Each number is 128 + 32 x the weight over the matrix's rms, rounded and kept within 0 to 255. Layers, rows and columns count from 0. Numbers have three digits each.

# layer 3 attention output (transposed), 256x256, rms 0.0186, rows 73-100,201-228, columns 224-255
144128121076125178109128140175146049148156070155140081113195088082119104121087161167149149124113
086106101131112090117166160109115123143093141108099137111092098128132057091149174154125115159146
061066134105097117098145122148123099155120067118120106111125124120172118160116131134132098148079
163103127074137145147070103131129126097160110068131080175140163122096157138106197162186129114164
103149121114097091124113130112120085121121180066124074135075105107078091096077147128222112104146
067163171079072078166146140143090137163129092166111081126158126123146113178134132118114079107120
123132080104125145096136113115090103127116113157173111037098120061087171192180189069072110154175
151097127106157121105191141129122128143166103144167129143177140156103157168103116113173117120139
207114131102186112151090087150128171159088157095111107158100193097140139161172167117125083196165
109111151142084176141132082142064066141138086138154151146215131162135133127127147097158099099185
081177190113157176097092147141134196149164143149081110155137111136072123082107142120147127074079
091127094157156131163107101060122112089102078144139140171092107114092127093125126111156068124057
155119138108104137106097110080092101123133128133162138122153167158150076101154139090223109216168
140072061190141112100161102060191149125060123085128113116144087122085124136111094144147161103084
163148140138112140142109154143127121086155128104112132142143159122139136083103126098123169146092
127153141114152155141100104123080154105190180141125154116129119211136132126104093102118038161156
110114109147085096148150132139207108161089193163131081120162121161109159166121105094123111092157
147059169125142102067110140121171219144141191121085124120130173148175087064134109092072142110152
111117187039135147169145115111147130194196153168121123133094105125149095113152161129139124140132
131150094170122189121170130103099126202102099102140137122164132168062131119134086102098113151083
175151084226157133133125104071189135167131152129130135112119132107100183157151156150164128077035
097195131136120143113120093178143138108096035109104176161172173171130115151126099184137150127102
142065132159166199078103176092127128070108102109109132159149143141112168091142155088165136082083
098149081167074118189181146067196125136064132119104158144133112134116097149172116106133116144072
143115133091130148181139133182082127121106154167146101139137124150073074104125126130072130098102
146177146115164082113162148095173134173109115164132175127112058101161117076139105160135200163121
157105164127120090157106143126065138143067181161166141170119145138101113133095158167126108073115
111070145165209107096096139080107160124123203155096117147104085113144152149085162111054126102178
134100113066095108119176182152115124135155136110092154179134216117077078129133112162098105170141
115162129178121106150119110149135115165082148146131135085132095131116152068156158112148113137136
194149122108084127132167149125073101133142134080113136146178147140111113131138099155144135156131
163175117080126151141130090097126085153150164136118175174116080084130051162107093124166096144130
061104079113054088065145107121117050175085174097118126158099103134212101039132177105180148132076
116032126087162097083175130125123076033149148138127108152141075146117115105120148132174130181125
157036113160139125159083091131120155089123173104176176128116181099099138116123127117118119171078
123104069091098099102106127138104089104146170136161138115166149141141151069107181150145105105130
128129159084170158150117144140156110141165126133133175157172129118166111103137102105153116142143
067109094110109128130095099089061101119129113158171150109120114097127145152093137104137115157098
125104151127121188112127098055184171155181133163120135198137156122076089066118073099114135106127
081133119119098094131115157157130109101123088050141146126140094107117145080087189128102107134088
098115095153164105103060128075154165087177143183151084093136102108118089036122144095135117116182
130132122093118109112192169161159130130118146140104097139120127115116082159130111112110110127076
095167092170120120096133116145061079142141106095105117104138112094124106141140152156111166113119
165130098133124150101116204146119157106101134116172175097075105143059115104083147148114103152149
115125135134084159149116099143139063134111137141128125093165167109126156143117130091116103127174
143114096087133076089078146112095107141209147122114137102153118113168132076127150116111085097133
173084161122127105133074146168132125132141105164189130121141140113109119141107138132104103115135
116132077134125165108147191112103138145167118098109086128114093096052073055134182107120152117165
136105158101124136147148087162067123141101129128092133106138116127133134181173070177133095089113
120196134148127151124162126122089120132101136097097143130099061094144132138128152186158125122115
077160090109132146164068142078102108149137129154136152093115115112165127087138122103152113146149
098076080128123117149132125110135147158136180106139120152159111108107118083107151165147185212109
079135060174195095130152126123147106140210133131152067109169164124120180112173109154166099163069
151193132161123108157164173127115144178157179134154119119152163103128139126145137117098137141148
114123115174122090093119109122106151115130114146120146121070143145166145136175117086146079171152
115088197143148138099206079133097158115189163110140163161122104125098185071160181171111145124118
# layer 3 attention value, 128x256, rms 0.0175, rows 74-100, columns 224-255
110183079151091155112137086119121155104062107152019130135175100115166100159153141087192198095114
095100122126144134151143145115163120143087132119129153125133140170100186087104151096155171159123
131130145106122129092162153154088117133157062112107101074090104173143153168116111146126138126157
169152112105143152142129130123069078150124111221092125145216147181108163102100109120131120128124
090154141080107185174114159154146120132115143123181135091105163070085124123068115252100145145089
101139202161145147155146061104091098107101150164170111107127087164060082103140134101134125163162
110084133101154134175120134173122138139097155153190149148091161159118110089076126162151116067141
103113141194132131140125065157114096142146180108134141154082140129145127157149085187102144222110
105129060103099216142108141122059168139118082116129145126107096071149186116152122136143133102073
164129114125131159181138120118107152187137131183080107171157180116113153106093128127113105087095
108090118179139091140107130072134108148125122102218075174115149107124188177142078140137124106150
115154137107180162146086133090101081137136112060163148115139162162130104112118135166121172100119
123122040142110151160120148101153118144146138153067134132137162203105139148204198045151136098162
151104127083134148151148152094144191144153113098145137154134132078118124118069134132130111132109
109162108167229119116121114125120102102113187119182104115130126094102125131074143153100081081164
096120139082132069117113160132116184155134233143124158156079151149131042146115121150104138124085
107122130135096149101101193102129142172139147138111158118103191140129128121169136124114129147187
109100165105186103142060140126131121145097111082092122147165105169131162087121122114115182174111
090154005193129138123129087125097080149080128068144153131153166137121121133099114127115169118169
140195053155127130158158114138133187133148080099106069160118103189152136133095157126076142204162
112065153121153146129157138093104128148146137053173154075127181135083210091158204053123167142170
144105123158193150160117142107121115154156063150064116124126060116138101161192121162107106083089
118145102112128120175121139153185136133076094112100099150202195068129205143101120098131136144124
121067114106128070044111136077188153125156155112168149152137085101175129136174106145141195050102
061129067152104107138137122114170158144112120134181129158146160116153177135089160072191117161159
160115129186127117106145112144128068110134135115115173094099114144152126123149163176106134079092
099150118154094137114118089148135102154126162135115152155149175161209085150082162094160097193133